python train.py --norm_place="pre" --rope_theta=13100.0 --rope_fraction=1.0 --parallel_block=false --init_std_down=0.00419 --optimizer="adamw" --learning_rate=0.00215 --weight_decay=0.081 --warmup_steps=336 --batch_tokens=16384 --dataset="wikipedia_en"
Each number is 500 + 40 x the weight over the matrix's rms, rounded and kept within 0 to 999. Layers, rows and columns count from 0. Numbers have three digits each.

# layer 5 attention query, 192x128, rms 0.0958, rows 154-191, columns 0-63
452452474525478488503515468477577487445457475491537500487509516529475474484462511556500538501495477572474508561443475575487513540476514451518570464488519489480530544580492451530546507394507534
486581491533444508486530536539479562500390520548511473445542474499461551481504510491408433417508502490496463489436391464459475478513549462469516512339496548453463446484519482485478467473544506
417563434568441559480551521531518463479548516393495481447526544516442529471510555517473504518535504555520500530498540539463502536504527494496537502568504482562559479515513514473442483519596471
537510480513490519481479493560496516490519543457466440453582554495523493481475399508538466467492472452500502449528508442466503468436491541513502556566451438527548492510438473489511560523461469
498518531432471474494548485562518454471465450512508507550524429466534542539539514509493530472498510576456507516495513553539510489573510576542509522551501499491405488487474514431452471551523603
478471506486507516443463529473529465497514542477504551493526564502497504466475441569511536582523550540541517485524454505510422484448472568526516557559484529462539511532515580491539537535435572
483408478556537527529445465503409539483555500384485453511546469579513531583420445569508559519559426430552571479530499478433373509474477527535515404499481611503449432401519441484672432467514557
495479502563466511462494487454514478449508480469509553561498514507508509539518542479494506465544456495473554462507473561532560481479511539517492490533545493521494483487518500496493490522513530
542552491502444500496539487511489475512513490524568511578569564515501534461555479444485453526387494513511410520532432496537543473557508517509469523459569387533558531472438582543405475553476480
487606469512496496484526451487530440526512616519480550595495590501500459541560562568443499500481527490513404474564439558600540498556515483544563444524476396495614501474493532527380421552493501
445468494511505517558485532470524467487476490475438480470485483452583489499567461519540514503550578485446549524526481449443481523527424493453485507580490563523482479513580508479546537453475554
475497551437485453594473541523517546524494477489415464411469468487549503470491436501557534504534500460455559498500482478427509484499457449469480518575472587480505502513570499395557572426463505
501491501546471521553444524487512518507448534503484491445523519511488536450519402500552533507547560474512514495565492481481403498489522534528494443580449497520462494490483493412562498454486524
525512578454474479559468554532453548448524500516385541504453444526556469516527485563556543539527531466440584519498527506464482479465534502428475533477510561447456505514542504429533531475607486
455555516491466474541544539522511481514500488523467529580506525475531442562564510519447435518439545489441428431538545523556507464516557494435466514396522483472532467481468527544416442565495567
493561407475512541457535464470539495511565531472532459525508558480470488523485511425475507428458507496589447479582455502529565497564488511556485480496477469537566546454473547552424421523449517
446417500512545523475469492493561544519523448440576461454429519407533480536502501516494497460499433486482501464402474493456502492473447468519530526563494520556569567461568417510535526449526516
547533499428486531537475532541515564473493488489434544503483481466506462533573505525534530512502530452411513478527522506494568487488473512440458576532496539525512430508557502483507593522562452
475549536571520544470542557541562594480530536584453520500444536476452495450575573507450435422562535519500503554459552550518479471460542517531507486541549515506491452505478512518530593558531464
543491564456519468542459501474399504493370506573494561580479443485477468491470522511573494526487513402494517485511531477515538516498537533439521511485404507496489523557535503434517501474533429
465475455500489514509537523494473516509538485544525485497503520495479522456496447512500492544555481516495475485468524492508501524466500519526503519520508517574508527514507488562486455501500500
479525533485507459526561494549516495499471532529491472540525552547545527555499511494501459527490572453513480506530541489541456517548524494512613505468455503455473545555504500438465474480537427
537522564489547532523479435461471417439460576558492533546494500517567483545525487517461464491501523480456546488517488451541570487562456495495513530512446536464487506521567545459474482503483468
473478508537491538445531500462412520490539453549455535535517542594513466508487533507563474519520530518487475475553491420485467492515479567527478498445467478484507516557502429504544440474548515
520529592498430495492451633491458563522490560498431556487578519432445501441451459521452523535516483516537464444481538494513532541558531472491483525476513521516560486459529495473529544525486504
501484565434496400507514534571546496569421555441528492490590511528545628546469466434440489557426484505521541410523562426475460536474471454454462546462514508480541513415543518436490560548499546
579515473520466463555531443538474495559472464533577507534548488488534574506550537398562465480472576533563505465531510504465529482418450533513453498407523490546477478498502517434493508501526541
564512532536490512510507499515465492516468492581485586542529504462479588489537501516526501470513506523526529471486506445505514472454431565523557552544509519510530516475502454455512530469449582
492437556453531466577596477443530575482414461466448483415495529499595537508499455511528487495455544477495479501502510493502491526478497538498504499474475495487523507554464540464515477495525433
496492411526503465456476505521519417461531545480542494499535556501504450486484540444559451414482573508521533532630486483430476518545490553506491553532474470532555484444448562463469555574501491
481473475546435534446466514559502509521521490507603462468513547534504539444504481526463474478551526568526533538438510431487500445488516517560542475527489503476494436500572477447434468470511543
428507485527547538523459478527501443471492513546527530490480480540446576570475505428501474457486581444534495561524521571492505485507443489465464508497540548476488550571486557553539447462416582
495502441455525505465521504459473467477493523427513411548511468590537501547453560508554558556513512437533507517522503473562465519507516495571576430420452546510423501488470548499471429563590479
512419525517460496480497543549492509472463440486544556502502504462518424429489519532452484522530468618490478527482535493483477531608417458553553521503493537515483485528457476549478467499567558
516556494515511481497514520528520534586580494498466452482476532509539473473506495453510530535513479598485481485531417533475524489478486488539479413503562435485500451502425512512466487496536450
436455443465502481504564542383522394459500480564475462479522542481500455527550531489565552513456509506425509491520553491497499512458549550497455449553565487455470515501521554391516418442477528
577511475523505538504485449522521522539481478462509549453523473515585441570527514571458510528525513513479511547502444492483442465395405507643531463485531476514491523449472546538509505497520558
506585526570497565458553550509538551487534516479451546543519445515524451466556526540494494467529517536433482525572483465519511412463467495479469489473546549479472529468452536522500450503448482
# layer 5 attention key, 192x128, rms 0.0983, rows 154-191, columns 0-63
500472437482460427526509538601519544539485485482549515480500472458506530525409514496440548488429494455543448477477514434465517474451501465484471467504455465544503492503458483533505532537469560
505423495488503523494471530572476476504544512476503548464463566537519524535477539528557597530567503509580550530491568519447548508547485506555512558472429437498551483541487489521497496445461496
499440584505517416503494483550456471475477427481497469490549384497501461508541529356473495532498504506459519540507553492498516536480516503548449482517474531534531582478508549548568447471464466
478499558577468517470482465447467457438504527520487565548457502469483526505555567447524534485458456452515564539492438546475517526499505523539514515558549485491467505489505461498486488550576469
446533503493541506524577547445492554519520542541436473385507481509490488511478488510568515419529589547501497576507535528598479515479469410480495444523530479528534489476541474546490463473475551
557539546491503493535469429509477507468499506499505533534518488522473417470533598403504448505492516424463498513532501470499500553497482525483539500482509434462381479425461432527452476490518472
460543481465513480493496505560553587489472479470455559438496492577485576559410527552594543509560490451503612533567553414449472483388549515524482493536544596453513392593563516459545499546549494
427472520517539524473523497515510544544459474417453502468439411559453483544491488544522536489608484443497600529498506546452468527499556495506514472491487596482509534526542519456587518482507539
522496521535473560492520476494513427455482532503487507514493539415503529512507524514513492423470487476515405443428515505501548508501514503477570513518454397518505469495491492506463487488457481
462459447522440494523558445533541481514427465518531501514546487444504533527540524528493408573428499565606469470499495531513496461487500519478520582448441448484473586457544542534482572483496487
487509497506495517468465545484546505455516504476466515406549494581520540501447520560486557500518495491473540558459537500497451482470548465547446424485520592496493473566504475522482499541494453
465441490510547547444484527496503497463491512474516564495513479568471490517469497556522523510549526452453580563483527482476432477482581493549508420493512606560509469537475471497518497529492534
448481579512468513547430464488536498496502484468516571544499552528497400526430546500502525507539448498531526520511473539502477537442492488567584517476535602487479506489555457573517521578503510
397458442520548567428511506434522534497536559505547495465489488554497513587520545512502505486558489507502553527499517555487474495490573477511506469497514575510498446566503504550511513564523436
547580511536540570488513496457522493518563563569517465494494514520543548534516537434483538419436497492566427477491489525455552440569500499483487539525491456542507490517461522481441516449479461
543559512511477447533461492470510428541463484559490501511487492423529528452558494491496500523457454514468464500489500472523490508535424515472513532534491405520494545470503553481507504509484535
463507495531423422518447513519507432461537533557496513515524513505515522442513461478526562500493508447500479513560485465434512476498526539469480520503528498526529471521450493453533583504499529
424465482544524516488515446467452533507587530529453448417483438512530545588380516492579547475623475465571600561538502495451457428465547375529568389500541559508535466561549478476504489571501483
516366451509493408529497382514450471587549465490519421462530450443484512530539506510472505539554530545537459457515485443562550536492476492494506510402542423483470484497533508533435481439531488
470519440567463571399511546494583519434474509407497511508497519430535529537502464576459506549509462464563445491463493531533492501553523521553548486463518462479522466535515479519497516562446499
385347529460616480529472580506403608508551485407515512375534394634480468555417432564600548562629489456393688639589546560401411517346574444586438466504584665451543365535620513467611420532565492
436409534472543576488491572501507572448467493450490503551503389626463438513409502553497566543603430468491608524458565630468439530376551409539515552509494648509500416581596454593583390497533502
482530524456471572492496573500534526493454487457458539480506482583448460466503522535516512534517495495489514477477513538507488537479517503571515431519517511538459543524512506483507459512495486
605543530455518493521546479499519469515542559486576479468505516502513400435551496506426476549441531531573413456532455523488475543476506472520540574477508428505497597549425521510482576450513496
529528440527475516457478465491514513472459438451468473524477514523474564522519594474516526449540429558535491471495524444472519487532426465512539584545521478503487491501489552477444503447518476
558583517512550612555515477505419471409540438515503437544425493489512528455459549484550487448536502496491449508465491467501529456486504510569472499502424557527482469520508525531404542483454501
543482509569579531499469537503452491424517477525432512497489557493489488511480500591482480507507456456448547504484501498475484482453603444529454497501536537575588458492463527505537549462472435
491518482538468484496447503524487499429530525466436526492502523508457510487518540493519468474487499417498527478516415539508511498523516494517472532465554421490460483472468543507479562500525475
529563508502485567482525517512535433560440525499528458510477485523484506536468488495472560498489488497514453472466507479525455539489578485487435467490543482500530471504449454470530499525490501
581531556517497536531407382438469541481520497561475596458524494492488478421584547533446492516518446504497537554457492500516539480495452443531503442442502541568435519519502459520563460491497478
497469528509511409508550485515454498485556501505512538502433548509488477487484484429566506533460462500485484479526434533525501489506415571505457545437489409484530514467475430567500456507527498
543483539480486428487466528489493517510592444503553512499518530505555395477478493536446519493551539500446515452487555442483424532481526491527497521493536479483475477501602427508459521492455480
483493579478485534535478505459549479472483507543549529520452509518492437448509440476454435519467455520530463448508520579539530511508500471421503546531512430515528530461534473533517474532469412
506511483476545507540487502482526592487523546525483424407580543540475484499470476498537522476491462513557539525479514475510506507424480460447412498607535498481522491519487501502484518444499494
437478466475541470495592482516475460494435487508407525525518545475496503606449535522506504479478546521469545541446557470541451470403582430426461518512472500521586504470533492468496583500500520
469582519465512487485531541473583463573497477468484548416504441549500500506582446437414435444513527427503393487486484539538467450506584513551454481436485597546512447518439480472551495547528482
472470473474453511566444487495441450536507601518479489539490480452422483471520526504537511466487473516525521475516516485512545479514579546445486458497419467486532499450426474482459568517448418
478485473409484542510488454437506443557495499522498448467527483492497535610488512528468492460516486511495512500457556492524531476570505526528571475534463410420524463517517506504428519503511482
# layer 5 attention value, 192x128, rms 0.085, rows 128-139, columns 0-63
463484469452491456560532428534460557481510562522494473486521481452507496489544511550508506517475489457514520526533535548557516532496513505540461495482443485464461566462503475472533439444516480
498585508556370522494470467553479501418509419466533498525512517500404635517527565509509466512485485420481506517456514493525471425545515556375454517482531488513426414467481511500474508468477561
528577494499439563450415490594451465446440538549553482470469487501493506430473544489524467530538555534530467430538507454470510496462585522513454514471581520567478443542510480510472535472465481
553484430546491465506439469503525606450516581428510498422432436481505526483469543467475419547487542521475525476461567480478520526469591557458466479513559462465497514395506529540457529492538477
437475472562507510467609461501505540513513489527604414506509477479465475551480429562426478473438494551530518498415452514473541545524515473456560575550569521488545545512499536431539466528509456
518471516519509553518437451415481502473512510575393508574463540528497465428541483459460432456510496461420503509454522518526456491587495440463414513527526494504542515460504417505517577479461428
493564492469395482585464510491537542482516535483450484479551509470548433533496512487533479500487438540486517478552472534441464555478497506419406558493521495444523533507526481523490539553562556
483457493590492494471510486487537467528486467502541439599499435504511495418531494500508520565516480445478496528455442514528516558562497529545476497465549498453508420445512599521455474509532487
459466468515540524445503435510434512506489518532546543553460480515477551513432470515559460540462579499597488526492505485526439430568526501478486463531528492545476492520460507491521507486474519
563485478459526519473531508496492551542474491472485500551525516465441509492503536503441505452481489541534472527464494464466584430539501516497501560462556529526499451456537456447519496485518474
484543460472555563539544573441385430412432545530531489427504504513596540538515600459479489475530398486580506445545505455495515477393477361510518580439408483494514433532520557470491402504558523
488568458521511544503544473489488440420481530485469470486463510517504464459477456558580495461506542481546474521423502546518426513444508491520468479521471519454488582537520530451515402521491487
# layer 5 attention output (transposed), 192x128, rms 0.0856, rows 128-139, columns 0-63
507503447485506531528573505477499505511454492509476449420494545521506481519512489489476485553440564536516445501536519479514533553589507505570527479535536543478486552486520480484452473572465502
435570589484486541580460512423559596451475490563555466494492521485434507440430506479498507429469496497514502539520485481524532495518424464479523497454412466461526507477488565496438494455461487
464528522515513498460408499521486414501482494551528533439546485483392528480528550547454496458505448468510505484477474430463477455533441447498462492436464494506544458521445449510463519414474533
502431633521511524477547519532498559473459488502412508510530560540449447494573476524532521474456527497542547488498528512478521468614481536495498512377453450435486487394439461421433495595451549
487562454507513460582525509531519504536479509539484437521556523506547452528479428547568502476471516580537528422442462475488555557505560531474464485567485469513423494463532518539491491559565444
511464585508508560429529473502465427453563540476538432528544489504484474469534538449540505534582506525492611492509464515593504444529449549451513523411515518497533452569497469495459498532515480
497539553506488597502463631471496457467530451490469492490500389556476490494539521498463479490470514503463550487485565463477482545494530500505493510488473606422438520509489511430504496504498486
484542584495488486461558511566531483476578522570496519460511540546504512499505587534575482574556493440514473587482406536582500431506527554535477473475456535407514492525503527529487490506569531
474450504558443463500527508469505481530537460522474522429519575449528490455465498494529455421639447453545494513465455419442545423569458562500494444535551526447515461443508485505496537518536512
503535447487528504579486470534475534485493502455510479591464532528488509533481423484494514548532486548609523475500444486579504502493517512520470512485543459514553517529457534483471597539475457
537471455513520510508449526492535419519399476522548484417490491533439448498496516442409450561522583492493521503522535483473475539553476512526495478530421472511454558498480494504541475393508513
510515544503528479479477488466514438538496503522530507477491407479523509522535471449465533472534487454453472538448475504507537516484565509542438471563452475571466563480526454521507439488552513